python train.py --n_kv_head=2 --head_dim=64 --vocab_size=2048 --init_std_o=0.0232 --optimizer="soap_variant" --lr_head=0.0077 --schedule="wsd" --seq_len=512 --dataset="wikipedia_en"
Each number is 500 + 25 x the weight over its row's rms, rounded and kept within 0 to 999. Layers, rows and columns count from 0. Numbers have three digits each. The size before them is the row's rms in percent of the matrix's.

# o: layer 8 attention output (transposed), 256x256, rms 0.123, rows 181-191,245-255, columns 192-255
# v: layer 8 attention value, 128x256, rms 0.119, rows 118-127, columns 192-255
# gate: layer 8 MLP gate, 704x256, rms 0.14, rows 0-55, columns 192-255
# up: layer 8 MLP up, 704x256, rms 0.137, rows 0-55, columns 192-255
# down: layer 8 MLP down (transposed), 704x256, rms 0.127, rows 0-55, columns 192-255
o181 104:518511504504516526499497487479466511462507488530454463508477521472475510522529475545569481499492495482476496518523459518504445512479516500528533487497527519449486495515500538517525493513515486
o245 102:509505474502536472501516501554541510526503517513523529508465516516513535522486516475482506547500497483517501472457508464529518452529497460458477529522512525525487498516465455521484506442492497
v118 107:489541542487438478485512514489539529515515508554503543516505505538512442482477511476510516484512488491473515477496500483536522475528516543487481505500531506484545510460499482473544528504508503
o182 100:544466518552510488513472494502483492513510536518518458446487543510512560502508524509498492495493532482504497521496455502491506527481467521465466492558538484492482477532535491522456484520517488
o246 101:499517512490507494522507478530485507499496510476500495494534501490518526500484488496472509499496499517475534462476502507518472462507485469518503550495501531537536536468498531494515546480487512
v119 107:499547513459498521471502487493473483498486468443525493515477487489474554460477486489478532498465502508526492480546535518521479509431481462496516457509542511487507509438477549551473481542475518
o183 100:504452557541505480485457456525509471512485493517477516513529457499512497548508503487499512499499474484489510501517488488523515445506510548487503487504483512488486476526499527505519520493511472
o247 104:531509506491483495547542542493498502486518482484474478501490517517506488510513534492529464537477516499493508480514520464473516489489550465509461505493465507498496509505562515465516495547498492
v120 106:487500483524477490500527489491475538511478517503505502463506534489525534514528518487463520529487482501537509538494511492502519500526466528487520549481474458452466507508576517511504502502505518
o184 096:506487496505486487501482499481508480481502503514500510486458526468456469487466509478518449466531477536466509485536470499519476487483503496482456535490481458513519500459514515536493488453447542
o248 108:475518539451520505537534544522495507508478514466504492542554523529479483517521478551482526493474494495527521510480486488493508511487527496490526464474540494494467482525475446504516516535487494
v121 092:535552496496470505485500509540516476522485512527453542466478490430507495517497556484487524507520496537540527473490489523524468478456481467495474475492489489464480493506495494510510508500491512
o185 095:425489512549507472483470465501492561482511492503530480534531494502476531491516513498485509469484532480470525492478523501506488507565485552458477491489508492482470507508490499512498471458468525
o249 096:544507473560518499500502522466489482537478494505440525473523500543480500517528453512541515519496518476516490475495473450456494509476512444519480547486536510489519504478546510467506509505517531
v122 103:510504514502472421475466505536478510502516477507483545531491475483462492490480501544511525466531487510516519476512466512517523531493477518547465499513518499493528513479468533499511464472511473
o186 100:472454523529484485517502480501543462554455506495507558432498483561513513512528508484490487525496538492461498502485492498517462496518516485481507468512529485513501491492502477539442531521504493
o250 103:522542451476460493514515471500464512469503505511527468541472496481500512506498533506507505485528503479518470479493521503463503490496496477485484521508453495480504490509500560468523487498519493
v123 103:510543482504491480516516532482456514522467427512503513481498522548512507473498501515507489536511462493479544536517490476499521491477473475492492507502525501496542488478547452538515513518492527
o187 098:493510493510524498505513506491527499492523491516511550492454479490501494490501494498497483470498479478504502478520505500524522468531495487502524486479544514493526481494499509475468485518494461
o251 108:504505532467504496463492472486481492510501529485457449543503518495500495526502509504506491508500497578505535461506508528443469472481535508520498520522468480498499515529512510512509535479505494
v124 110:453488539489474503462524479507494479515471505533514517547464470474512506517487477498478516463548444507475520481474458504505477468478534522497510462498466523530482443472483478499516504524487478
o188 108:479489501515498455542493465485484493496533516479538518471491507489515419466472468438466510493467548491505469508461530474484496559562472528491506481494518501468527531499479466504479482490493503
o252 095:494459535513459565533486557508533541524516480517477482481503480506464515540521547474535492514547501514501460472506507529487476459512515499491495509517552563528497498506536521487521522486498493
v125 100:476492503489495546496534569493529537447493442536503460523500479517514487518506521491500527491474499511547520487480478516539539482500532519438483526504483499473501505473518530429473539488512478
o189 105:496493506542506502506456491532528477508459505481489499505530532447474502493511480505502450504533507473485465503532503497532485548505542495529491509516500530547497541524490490542539510484492508
o253 099:492517497502501511515500484490432507534492515523509483486430488510483488480523475467468506525467484473467525474484504513464504504536484495472506508485519504491546471489471491474492508532515506
v126 109:483527536473468526542503504489518492468538497479471509521536498496486547506522520515534531488497518493515479493508487498514474506516475497510480495530524468496510522538496481496507473512506485
o190 100:500523460508536508495523503473469550518494533442518532511489498465489526500515510513531462523480473520451516537516524490447492488510540485486501469539477538542454458476476483478530481465513501
o254 109:487466522456482518461487468528506448499499461514514465495489528528479469487473492493470521505518479503558498478499494482514537530502512523491513556505458488488506505476500508491463560511524492
v127 102:526544506461445465500471503488502553544524482492503523475519472460521481506455498479512473526467497491521496516476504498503486487491518465471490483473470444498489531494495518489487527453499469
o191 103:473521536513493470516503493511485482482508543512485492511528491524486559546549483514479507459546480516507483487452502531504500505502458481496535514493470512515519491448521511480477465519550532
o255 099:500487479480523562451506503480504544546460459541511503477504496496526476437480541512510526530477541528498498547520496478480548508518544511513513524508485534508493512484458516531526507461476476
gate0 110:512495479520477498529484451490505497517501474528497458522472499478530469506508449512454507502497516530504431493498498503505511501499526527505463519494480505467442477518505482458501492484497486
up0 106:488462509487466523529498504512544494498537467476524501448505493471505500506513527517490492488529519502478515495554502487466506481475505489513509532489452514491541461481493484524512504529481508
down0 102:524484493490529489501477516501494513509507491528467490532539538507462466430477497507451523506484499533502484550510494523507498538492506466494506532524544445503495523525463483509494476484465549
gate1 093:489495505519477446498495545492525510439488537472468537487492475535470510511468516502511529499497495549523540491512505522554518541507471486519501530478501482503462506476476502500522516505473520
up1 093:508490517514513473513520428486491468499479497510527505512519483518498514472518495494510526521522498483521452514507514435489536437474500519538518520514507494506504498477496496511510501518545542
down1 096:462539498497475526495519550497496506488555517486541498532494476495532533484483492541527487515423509524492489525549486545485474467516501475511476526488512519504492492476529529505512455529463480
gate2 096:482524477510505487505528443527502509476464530474456524494525522508516435501477497477503510492517521518501511525457486500496499482549529508547487520519490512504453525510509478497513507461482499
up2 096:460520498500461547518454472542527463491517504482525514507497517531515506542483509507507452494514449493478540515528516485519493485465509506501471518563522473521527513472510523531540522465467517
down2 096:530529504503486455502544479509476556509470494513504535502493484492500472513528482468490494509487493537490462476521534502526494510443512448466467494503489501507489508499521508462507473493479545
gate3 104:501486474474520532499528535484518499480474460502478495457522491518511481456504447493537490541513484483420557510507495487494559518489497481463520496501458471535496501494492485488514515537508505
up3 099:519545503499454503519526495453484460512486452515537501501519499508456516496514473493491539504502480547537485460496552509502527455523469492509510474463471500507487527503511480461501491489494485
down3 098:529543506507493488528477505512482492501498468515512497486521556503508495451503488499476529520482468506469504478543463512486517556499476497502461539450501512504504537540494513523464489495530485
gate4 097:472508508512458483517441530518508514490488457480485479527505459533564544502497462516503470457520510499533500506458495518490501514507523488513529467434537484475480485521537519476565484504509517
up4 100:488518516498509445521487523521532522520467536503483477518547435556515511467480502490487529504480489500509495526491470510499488507484506493464498519428484487499481489533494506522537521478525477
down4 098:511494520491508471518506517497482507461519500499503518524497522477494488505547518510517522456466512514537460495501504519522478526506470475524508517502533499495500528461527495468504522528553520
gate5 105:518507493526473467513455480509493506524499505503466511521530481502507523515499527501526516458493497561526568478501508491468483491521480513519507489543467502499496482515516533457487481458483488
up5 104:493524494529463508469527511499507498519500542465469506500502483484521516489467501469520515500487472487482488532463511495479472473468528499470456490496470541494522529484495506448481552501483458
down5 106:491499485495465504517510462510520492485486495470458512571521524547554489509467544441486519500503505446531515511523493541477490538496507480525505526517462513495502525522483517513532485462492479
gate6 101:529537486486463512480482533492505493487517503530490491543515469470506521516489485478502515492482481472459499469476506527503478525511478451483513492524486556493516471482498505488486505532515494
up6 101:531471450476524503491526491492536542474479463529482486474519528536508543520545522512500473523546509482482512488492539494514505512516491492506522495494492488504556478511468456527465504483513495
down6 103:488503480475519487510524440477502527488473473551501538475525515492492516531522514525452454481518491502490507483508496480506488515510487515521500478522495454515517475476484470495488505496476519
gate7 101:504477531482485461515475526480483493517533486490544535509488468490502498528541478509515506491460496501499471508506504545529504474510502493505457495517462498496487484494522473514510517497514485
up7 101:467497523515480545476513484539503490505503497489457504559495486517517504489488515466494555494517511464507498526490491445499495479473512525496518494494441505490467509528515488518500524512467522
down7 098:505492477529495507492482495467547495536525471509480503504485466489471499542535504467567463457490508503520507518490501519476499505484542525437493517497523491505508531456486497439498491458486490
gate8 115:532502533516514499526524511501446541484514548513510528506485506479482526521499502509533532513514478481459481521530506448508523520501534543461567476517510500501480516492465520496487515504507494
up8 116:545549515473503518522477495472431508511487494437503468523514481529452498507481490493558484489525515456486477480524504507489477507465459522482519526509513484429478507503464486541521478485466504
down8 108:532513499522528497498516426522492494481471487523546527522481520477522526501509499516505497478516497462520500545489443543522514502478430506489513494508497508531538496450470469462501487471493490
gate9 095:526497519523489482509517519489475555491513506489535504486515456467465502469513458518495501518512573484513482523492536519482513566514495472455461531444520567473510510477509469521507506511497472
up9 094:529519486536513506528462469487533524442488504477485519483512488483501501504513483545560483544455492470549562508500474482563523486521480492464499536496478529505487524525484527542479514500519504
down9 101:501501538510496527484512472495479496492535521512453485500494489517508462475487540528503511518503481532567475463466457493482496512468477478448508486455507513544538474488519488494505480447501551
gate10 097:515559515488465544525449521529500496536495478511499515546465486481507482495484514518489500512549463457507496513497495495505505507491487495483485464483504486509528540497516524510488460473488528
up10 098:506517507521501501474456514527493546530501491508494468507521518479472531481492493509531522493468531480475519545483506473489484533483501503455488524514463527536497511510505489510462466482554540
down10 098:486517515460528498505455512503539557505474457478468510489450495504481458506537544487496474549504543473490489525538476458489501548502457500467477503487493514559491478515517508535469504496508527
gate11 101:473498488542495496525516509493495534488466442532486495463566480462486477463505491489514473503483440478476459510505507439506472566544507444482508501490492474452527480535509504506485534479514505
up11 096:479492498495517463517483523498528487467499523509489507526437512504503528529449544474496483502532540491504514515486536504484487459483489516506510522458489469525512524514467484498482504503540506
down11 097:527512533509531463505471480525538511499477445496468521531499487503526488534504504458455473506484542492503481506462524504495498508484477469488473508487474511539526536486508506470523529483499530
gate12 103:504494481496482492476536494514509528523515567520499485516508435479511488489466506493492498466505492476463475521504526520487498492516487489496537480491483529462468521456516488503516482497475502
up12 106:505482529501473512505512506487492470481492478501516538468470491525487529469475476519506504495533472541510534515511506503471488497486498477526511535483517498546479478475466456518516507509506459
down12 104:492485514519484506477490487503517492481516489492504532507503491518505492517487485519462501483524547476555532463493459498482504527509491499495481518508512476523547484482495433474528528512534501
gate13 098:502541475515502455484505502474488472457486514545485533475511502500463516478494528528520517484497510434509490488505493515476468474506553515479459492518507497499490470535480514472481532475476508
up13 101:511501537508494483503488544519471491530531487520512489486524533481497500472526509492471484498553517478512518522502470522499526477524471486551529507513454435531512533497491506496418529510518500
down13 103:495530442471475489529529530461504504493509485454506543515511484439506478502552525499534509469560503505502478524490500491476513498504506480499489494490502486534460529488511521507495502472473498
gate14 109:506467505521537454522498522464522538501518526468457470517527462495501553500506490555511504565520476483536487496470502525491499502482494518529462471517501491503507491453525473495512568525502499
up14 112:464482459486520507510506467485495496545478539556466534533460473487498478476516439468504500432511513501502535484490467506498477517539509502463500521476536537526499511515502521480504460504552533
down14 104:474489471529531514528534522489516530498496469527504498443494484536504481518529525534527526518488480521513499546470498521524503518539472491538476500545456498519487511510513492502530539444483513
gate15 100:494464510545498485497501513489492487532449479465522511510531523505500472476514503510518499479524487514532539505497539523520498457503519552494526481498494538539497517512491489453519521471513517
up15 099:543528462469489498521471517517499509475503462510488509463486481471523523505545467516472480504531474512512494480534496485495500528506508508485518487432475496539499444503490490497453526498520511
down15 102:533489481479518481533467485512499449488505474465470496442509525500536485508523489518452441510509523475525468470518523494498500525525544501479529487518471477493491503489527497495450510490514524
gate16 110:516513516490468500492501532518464509486491467488497522460515445453524462475490505459515485547466463519511506476515536513533459505440522503507473491489452499505506515503514496516516522510517473
up16 107:518437491530509498474474504492467484511463479523512525502479517508466515509502499462462544473525497497476524495493485512460454473493492523467516463523518510465473495499511524521496481510505543
down16 107:528444500494507506484459504490492473534536559472508511459478523467557557526492504482512492489485494522497541478512474517515516496445516474504468498449495512474493506510553520487478521495499541
gate17 104:526498558472481478505542483487535512511520541480474504495478502477502535486497525495506456463485451491465477511483545490480533430496515521534468530500516441493499516488521543519533512514493537
up17 101:522524534494501514510518508501509490476493519510456513494483491558509501516451494480476525521498503511493496478500467460450484465499520536513495492486526474489523472487466513492470514469550457
down17 102:548512525508514543464498531505517505489515489499504557513483517479521491501516505512529514486453474506500503495495504515530478522499523501511504461532511503501542512504479537507472528545502485
gate18 092:512531523512487516506498441500521520486513484510509486501503543504470441503494469485514494509449527477483490474471533476439500482483507521511509512468502488520536530468543521524495442503456515
up18 095:491481460493507451477499503511496515489501478507494525525492496523528529421503496533482514518534525516475524472503481497539505512493476498518509479507499483503479482487523508532530511528505470
down18 105:523462529526471491532507490536526549442482512519465499526505480481482486499494471510516525495515484530485515503488484487554499528492519475536503483548492497502514548533531526489514500555461504
gate19 089:536495500513515527541484458572564441466483503462458530498493496490495473484515446453527479486481462498495503485511511451461475503545485528512522507516503529468523515520489495497518501534503492
up19 090:497468494473489456513486496497480481465538542517515517480526506485553520459506492525491464502513494536517485496539505484504498490471491477498504548434477503522499541449511480490501498498512476
down19 094:500470512514495481510482500524477495533512542515487479501492524509478518506491471538497532469499534515526530498508532500503454470505480521494509510518505479507542502500476536479496470506498503
gate20 099:495526507453426490545486531490552509499476509482473502512486477524501537512504512513475488460522525527538482516470507533524525538513502480523496508471504468499495450484477435435471481468529472
up20 101:505495524526529488471525523515492468509478478502523474512522507462544511515505466490512492548502485505507516504512493482467469499517470528487513479528514532511494535485517535508518508526500499
down20 101:553470500477485503485535471490497476488480471512472488542495497483476528485536498508464463498468469485517483489475471494473474488516532503507497494495538488510548522523466533481554470508479517
gate21 094:520498534506504504541498541466512498466508511512514490522554473507549499456529481490510478527485507529478506470524515497508501492499564548474504499524505487477500453480508540489468501475479457
up21 097:502500504479506503518454509513490480473459501515533477515492466506509504529491540465490469497521469508502498522491473467453516487466513523504517543527525526510516510490508505474505513496462508
down21 104:536518533447529478503483466510547488476461531500494506522515517466510539512471504515494485538508488487502500491489478483485522488497433503496473470514516533488484465493508474514529513494478496
gate22 102:487492497478476526463478420496477535519511463506493527467436499522500506485528508481493477527482484484501505483530481561487529453500472500531504472509463494458507484480515492477451513477517496
up22 100:493500512494508473540485531520516490482510510535519495494518460493507490480487540531463505533476478503517459491518535564561502561530507455530460498540492525465521465511471461480523510476513460
down22 100:519517508495430516531512461487463478536523501505484487488494491491488484548500484472473487461494427512446501513517521531502462494527482530522494476514514512489469501539463460532507470496515529
gate23 105:452483529521447488497505491484475483566485524480473493471505525530500481495498464478494482498478552523480465507504495466495533487470518520548489442517493437454506513476536485486514473537502480
up23 103:471501499458468498466449479476507476530530486478494473477489525527523495507487491520513485479471502500511473437498545481473519508479516487526513482505489503470478508508521505553500472576535467
down23 096:493515539465449465523546465455491486467532469462484464487503494507494436487498501494482524492485512500515547505508523472473503477501455475473485440498527542502487502533502482522460452494514484
gate24 103:490508493511478518497509499502513522557482474497507488496502475516488493477493473490500510472506506539503534499481532501495481463517485527501474510494516559425510499537493485522515482497578495
up24 102:492490535502530523480511495512505539484503547507530470463496511522498474528476475491550479483517502534515485491444480506510485445543499462464500517475483473536480543518502481499538499459485481
down24 100:482502485476461496508557494552485502533450495497499528528532523483443547536528523468507556497505533528494510513487458504504478456481489484523450521507460491484497485495482469499527513493484497
gate25 095:504499456520501479530484484496475475478534542487467528542515498505525503542487458464483502514511514504519492472529505502497477511501487459483525486494470522508489467499510487480493513497500500
up25 097:494503475524473476531480448518482517483497501475472507515505487490507531504484464469489483503478503494507457475540490515501486484486523464505512521497507492494477500511508490514499536440511509
down25 101:507498491500477516480537543507461510536507468514475488465476481475439489468517477484480499496485491476479519530537496459512496467517494527515524448440510512472458477506517501521505479496525473
gate26 100:518510516499468525485448463498490518482469516515484472532498524505491504526494496525511482489486533505495510538497512538445530486459484473493518536499513521516503488548517462460502510509512503
up26 106:471516487507504473557555511498481560526484490501522512464531469518494495511509528520498511507498483507499473449503487485491490513490470537507525482471513513465483523442448510496532489531506535
down26 100:502551521468440537510495480491475480486546539532536461493489498482514484502512517526518493518489522506489501502436510527495457531550516482528495486538511474545480513512532536500499500480512510
gate27 105:497489536507533533487493494524481480476456502499507540480520486447502476559515470485515516489495502466486499483505502522502452526469493545508493505503509511506536489495496494552524501479512522
up27 110:507485485523474523439465496470515517526432477558478504498488527500502474464499517494467487492484525462532434506512486495494520492513490465467481504477478552506512481526517501524532572505504485
down27 101:487502537491466525460479451490491520518472496497484478542525517521507477491470501488459472501493496518497518524465496562527473449554493502504497503491519530468541495458487549543514511469488491
gate28 090:482496512478498492507479495519514537517521544520516525510474481474491488527525552516510499488527491508515515510496527494490489520461494548531489487501469484482532487517506524491489509513508525
up28 089:469510522474472488510475485502474545508497505482527524545533448509480486504512496486514490493518524510544481481502513494463483467524496486479503525517506521485487494503511490513507463521517524
down28 092:471496519508483538482509539504516513526472468541480506541519523457453496533492512521511543539504511479505475477517465477500488512485499531488459503524506452469479469495476512499481499534489478
gate29 101:521525461529484496534506466540519507493451489483490493533505510518527499476470503524504489521500526500513499503529486491497467520507481481467510486540516526496468463538460512530508539488531513
up29 103:550509502474503511522502468506531457519465497497491528487489496475507521482507527505543479525500495521482499477497489524488459562475514448483459485499508474451462491510500510550495531503471479
down29 100:444479528469508462480524483509476545502523480471460513534476508494557471502498481511459519480480464482527500508503480497519487463518484501498524564524510488539493497486531493490519534496497513
gate30 097:494505480434515508541517515449519520503496495489474517520486498531495509473529511525500528468477508527501490512477479507482453486511492458497527526477508535493496489539481525431485525509487483
up30 094:517491512505482489501524480516539526472478497478528476477471484504496532510477500520507504512514532490478478443490517478540530521523525522526494468524486475473493503460532532476512494512519462
down30 096:516503486505518532539466498512489507498485517498508509531472528518494562509464530497497471468497465495515506533494480486535512520487478483484520526491467522502484440475496512529495492505502491
gate31 103:499445467474540532482531512513489513528475456512497552462500504507476500502505490504482550479525487488515500480497496519523522487493503523487503506500512478505494510532515498473467510508517512
up31 105:506505517477501504507499522492513471447484519494491456492502469503481522500498530503491497528522540454476469507505490450530480520507490491460506490467560571541496473535520504497543512506446523
down31 102:514477525507507528441479483476496509517493501513497516506479531509494417509470532474536493505512498518480492472550544479505497541477489493534501477549526524513524505465543474491517498507498459
gate32 099:504505469501489490519509563511520515515538497501490454501498522467516501486500496530529486497501492455546458500519481531477507501476489505516485484524508510457492466455479463435514517479523484
up32 101:497505539463499499458509492544458504528488510468521476484530440538544487524471521501482479496533479492513446495472497511508481538506528501521520533534497491503511489505515486514504482529525517
down32 104:467461514494554532510473522505524554467506534468483511533531481485503536517521519510478487507502529514553466490526554558502485509472512495499524506492548486512517536490502482542507496536496486
gate33 110:519495539514492480503480462535491505490503478461534466489518524495511448509505471502463491427473523459504469500498541453434545508439528520470527456449505506524506527513471466485454484472501522
up33 104:495508500466503479492526493546555475471516502546533478483487478482461497536499542536499511509460500520478505490484460506452505516490514511507501514510496479497498478479507495436499488553477488
down33 100:460474498535482476536521477496534483489486482510520508476497505471474509492512467490532498518505508495467490467485517495535510450531477511492435497481504528475497524495538504463505456478510493
gate34 106:493526535522519465504516505515531470525481478491519466482497489510480500513480523502489518513508476530476496510514502491553491514491501457544526506481509481478463489504485513522506511524498482
up34 103:534469468494514505491528480495482511469482494517476509561528486543497527482478557537512476476535454458517478526488527524548479512528490527494508455509485500488509535496491500460479481470476524
down34 101:482540525529489473489492527515512455497506466459503479541525526515457515531466464504561503523500495535480517520548501498500513482473507500512515506529507490502507509515489493504511561536487506
gate35 089:523502514521550489522468489522519540488481490520508520531491511505505498507498494472451498540537487491502496481452492461523551532470512508511519513454517484448521505527522472525534513505510499
up35 096:485515486477455496490520516484476494562499481523493494489465500476494538479481525509499536525534554487485487542547462502457464436506476486509493499490511470527485526519480510482447526522510515
down35 106:479461443487494461479539505459466502515481512555491487478529521512509542522486526489482516484534460497498505506523460474479522469481483543555520544500482474513486535465489486466458493506509512
gate36 097:506472487524491507483533506462468515503523462491524488477509519528537535500496530551458518507504517530482481485520496507500475491512524526502493500527515490469467481513483511492465497502523482
up36 095:494531522501506540504536532512467525491491510471512513477496504551510529498488524489475506521521511489501421514477509452471514511463507521499494509508504522511507502514512486524518532517512483
down36 096:529454467500466490485497478452551447515477483507521513517490443491501501494500523488468494538475497498514509511498491504497532507488524502492515500545496476527528494487465499479508479495527503
gate37 099:520474470536529494503521516511511506491466539488529477487512490475491477482506547497485540518558484474519530507511554517522514458515520502499486497498468491482498513506514488493501493514495520
up37 098:504492510463470511543495528499496476466460475517454504542558494558508486502496517470553482511487512525462511514498497489513540504501512490543477568552523512484538475476521497534533485514484523
down37 100:499500488506471517497511560466508522522523488468500495548547510502507480527510536509488497512470468488479505478437507516484474456519558544525510490521494515435526484493529513580498481528503504
gate38 093:515498505506552456516515498468551517499497527512473512482520487496513541497491493518532503543494476548523458484511523453536474493512487511500497469536484505497471452529496512508526465492531481
up38 089:494437473505497560506502523499504512473522522527536462495507502432487476445504474481476513500488569441501505522500432518438528518490492462487549493534485518497536494446504485515513534486496514
down38 097:519491523526455493487559540486494515477497467552493520512503512471489493516498470512444530501498495490503492538572524553522487436456502485488542492512499478499506502504486517440482495512491528
gate39 095:489491515517466458493510512489484487536494485502522509473524508483495464522492541485466491498479462506522475510520512504519487482518507459493539484540523520518523472471501529533483547525493516
up39 097:470521517467529491525488502526527478461510498484480554468515481510498460524486503510493503491532501483495499488517425489447501472467454490461468505482487472478521498525474494523512530497522529
down39 096:461531527486502549557514562472519476484530529492514474521549504505485510480515504492465514504567497479470498509508552502501507498450491502493550509452495465521512492519460464503505538470465563
gate40 098:482499478512515484524497486508505501475494494460462496500480498502504554482439498516530474486491493533524557511506477491503512498561520524519509490525502509501453564541508470484552525453510515
up40 103:522551471457455495468492547495524491522466535468528477533510518461515474514519513482468510512458494511500447512477509511483483551459513480498503514489516510482519469453470537480472472491440509
down40 101:458540508494482532502468460525558521513490485462543522534511558551536486524541486497471525516519508514541505491504536533514488504474488502471465490511502538478508486454460519463497491499490481
gate41 089:516501488512522516514442528490475453492464560544514472526514487552538495543518514513488491462459510470530483540507494503479537549520479509469460530468480511534493482478503468476506486525492496
up41 092:537519500483477481483527492490428509461521476521486557489500465480494508455479479494508512517474494501464508486518542474526490490477520488547505450491523514479505536493503519499516535462467477
down41 096:496496477532471481544473487470503496525475491497491482501462501497486532477519465491533464506535548504526494517534465517451510510505518486470541503494465480550505485558482537482478462492481534
gate42 106:515502524525542471459542500463473466489473497535466481461499470484528499496537526486479465514527534513520501524512461549501525504503470525477514510493483481480547490522529507528517474556504552
up42 104:497494502479508506495523509477520537480497508501510492507469541483548493503495516501517474515490537457465468500507512484481452492506471449500511510504504490478541508529488523497467468502531506
down42 103:539496497483492525528505500471539478505518541487480533508458491455465491536530502516513485494496507527515503472505542536518483520518492516483471488496497466463532495494506475524464462500550486
gate43 093:500504490563496517476504515477481513506496513475498463506497504516499498487504495522491476496504522507516513462487492470466492501541500517507496493497483489530444516503479494452524496509469503
up43 093:485460513492525513537488514536503513475525503472471504512478495527492482512478497452460481492509495488519487491516508499490565487481499495465465526515523526479536439556534477568461509510531465
down43 097:476489509486498462466526520484536461517455485559482541479471488517488472449479483479453482478519516488498458502485511506469497468442466506487513458493525496482536473447503485516503565555536492
gate44 096:487529470461492547477495487560502497487489479538513499519452517490504539512520505498497454493467470487519497498545478527506530561466520512523472482499497496473449461487455494478527470485504490
up44 098:491513495491511535468465503525525506512480505466465559516465490551485492529519511495492458446517480514494497512513515474497453522491522481503509522469480445495504460501480492499518492513501557
down44 104:503546527462498549496530528552463502472496496495483516492514523501496513484513463488484486457513506459530508517495487453504485524455514514459526479469504479519518480522427509523548468483498507
gate45 100:499525525461479464517484531499514511493490507486483536480498499507493480458491524483462537529541483534559493512485520468501533455481521508508501482481530492487459495538502509465497535508481470
up45 102:520516505503474531495518484463521515466530448522531531492515505498513490525505531508503500555448482480479502492517504509530458482487494500513516465515498450472481497484495518550493496497540465
down45 103:473467504491526478478529489532482501514488493451505468504505478519510485478555468472508461504503518521501503513486479491465481514461488496471552503508530476482496519491500498533500507437480500
gate46 100:525486487470530459503539477525463512486498500458501441500505510478458517457508482470507499532474482496507459527482541522497499509444529516523514496547491500534482521481461515494477477500521480
up46 099:522485550505476465521522534479529509487482489519480480494484510498530484482479487456492497506494526505466507473446497477491523486490532497527497498498565483519483541472491476516481510476526496
down46 103:490498501475515557509472523468554511484496520509429546491497477518563491448513515489465477491488494490513505434468506501475515459494494461557496508474443499468509487497544515480492511492499504
gate47 098:501475498518504562524479491472529509476504492508505468504530512481477479484539482540493515509502519455509487501540508505484516521462506467534528487554485531489513483475510477495443477506528495
up47 094:468564494480495506478516511473493470494475525469489513483452484480494482485516504535469530493531499510535502448477531514524501455527539509524483554545512449501528471497451488494451522498503487
down47 099:500494495493443568463503480500466478494476477457475492503533509527492493501522500504458532525540494541517507509506525536530531481490509523489470547499562512445534526486429513479469548516484508
gate48 094:499508474527492506491498544480509476491453546510468509484520482492529504497461533460486501481524484512499483492463510452517472514490497512543486521469502510541524533522480445471487455439513500
up48 097:487501501503495471504522516501538522490544516487509508505491522510522470495511496495498528515489531470469478498513500497481584485507532491534467471537487530489495471490482527500533514521511508
down48 104:476483457509500504465527518495459488470520477494500536493477550486450492515528484536502471568504471522521525464461487510537503486511527488451501517494538500505517487506452526520523465532490478
gate49 092:484542520506536495466487486521540511510514489521517462516492498473497535501493553488538499512539494547517483479477527541516503521446481526494514501518499502469517502500509476500518511490532527
up49 090:476482466504498483538479516476479526469478503523491514513467481517479488495492484512495473496474513493492479511528476479490506495557496477499482496459487486525494462480485469475480478474488488
down49 094:509498521450481506531533540492560514538477491481512534501488484496498521515527519528503475524502512527549498517478510509466491438559491451542470526516504480500535506498523482505526526480506484
gate50 098:521473473524467517489467538521514493495507504512444502498531489474535502501493498518546516493528503457491497461510455509495472503531535570479512509487443498510469519509434497476470514491470500
up50 101:515487485491537521497447514525487477443523492541485546516458516528530502525545505528529521546510460488493518467517468463473530486473525534488490515429445461534500449517476506497499513511492502
down50 101:521510533526510486506519557512573494501444529530518447480502500530518502502514494476541502504477507470535523502498476485526543535494532530540544481472485463474530473520476494487501470446525461
gate51 104:510479453513504513481525511533514528467496535464458506492454507497490521513470491495445522490489541463503487525485544511488489520505539526530488543552529496526467527456488530524478515553475516
up51 097:504439525528505530488502492475487482530529506534551482508533456491501522480541485489506509482519507531448488523464484499492480543531470489501568496468538555454495470490503512492493522485534477
down51 107:536548520508438485501508489518524515487519489518489513505490492445491506506479486489514510504520466506493528547535477452534499508488484435452475495488492535479484469547496487466484479519477515
gate52 100:512501493511500540520480479532546510503519499493501490491476510471523476533466456550494474509495500450514489491528477533487460507526512512472473551512559502492459513510530509508527469510491518
up52 098:519463472522511497483500444538474499518508528481516535488461543474502490506482448504494478486497515498488487473494497486483501527495531484471494529497533517548503497544555492469495461498517481
down52 100:518502468489492528549479507490492516490536490504521506472499521488524473511513478515491520541444494503500504513509507480520505530532563480517463531481552482512511527500519496470533452508512522
gate53 093:466499495536504469511472481493483501496465481504469526542498471499547497479505525564510469559472498496584532522487496494520564472496524473472477542487498497474485443503476461470478575484493508
up53 089:502473534523487530496509499497483522514429506473473520530513523516504483488519511507519501523502552522514524490486544453523560463443541478488517489507484495515471460532465493462510496474506511
down53 098:453499520509516486479506490486485489518492519517484483506485508509558474467482475453531526495423515464496491498498500486562494464487469515523471553517492514497503464501502541508457482479460507
gate54 096:469477498497565512511462485476536501494538492446497510516530526483488487506485525500496480525472463504558485519510474514492468499497492519482473464501527477520511459484465502547499530525488525
up54 100:473469512489507495493488480544537475499530490437494529499475505439501500522523531503466481469487499512553497496530506508475489511500538551548488466513560481542473460478480510558471479506539494
down54 099:543541515491469494473513491563503445499450516529507526510501481470521502508475505483504478462520488510510468451475501528522523484521491498515534496508475484518513509484483479508489534518506494
gate55 132:494478492490506486471507476506493497539537507484507496516505506513516500485522484495473497469452494524508490528499504496501499565506501517509496462557485514474492481513513544493536490446469501
up55 124:482471515530482510483502498495464507463525471491452529477514477493463480532500480513508486445480516495505500501497494507501496519501525484532564501491532493467501484481498528502530460510516495
down55 104:451469507500513516464470453530572514562519492471473481503519469524486465535514523498450459494463454498538514509547495498479471504570443541485504492524513492468556508514493484499510494471485468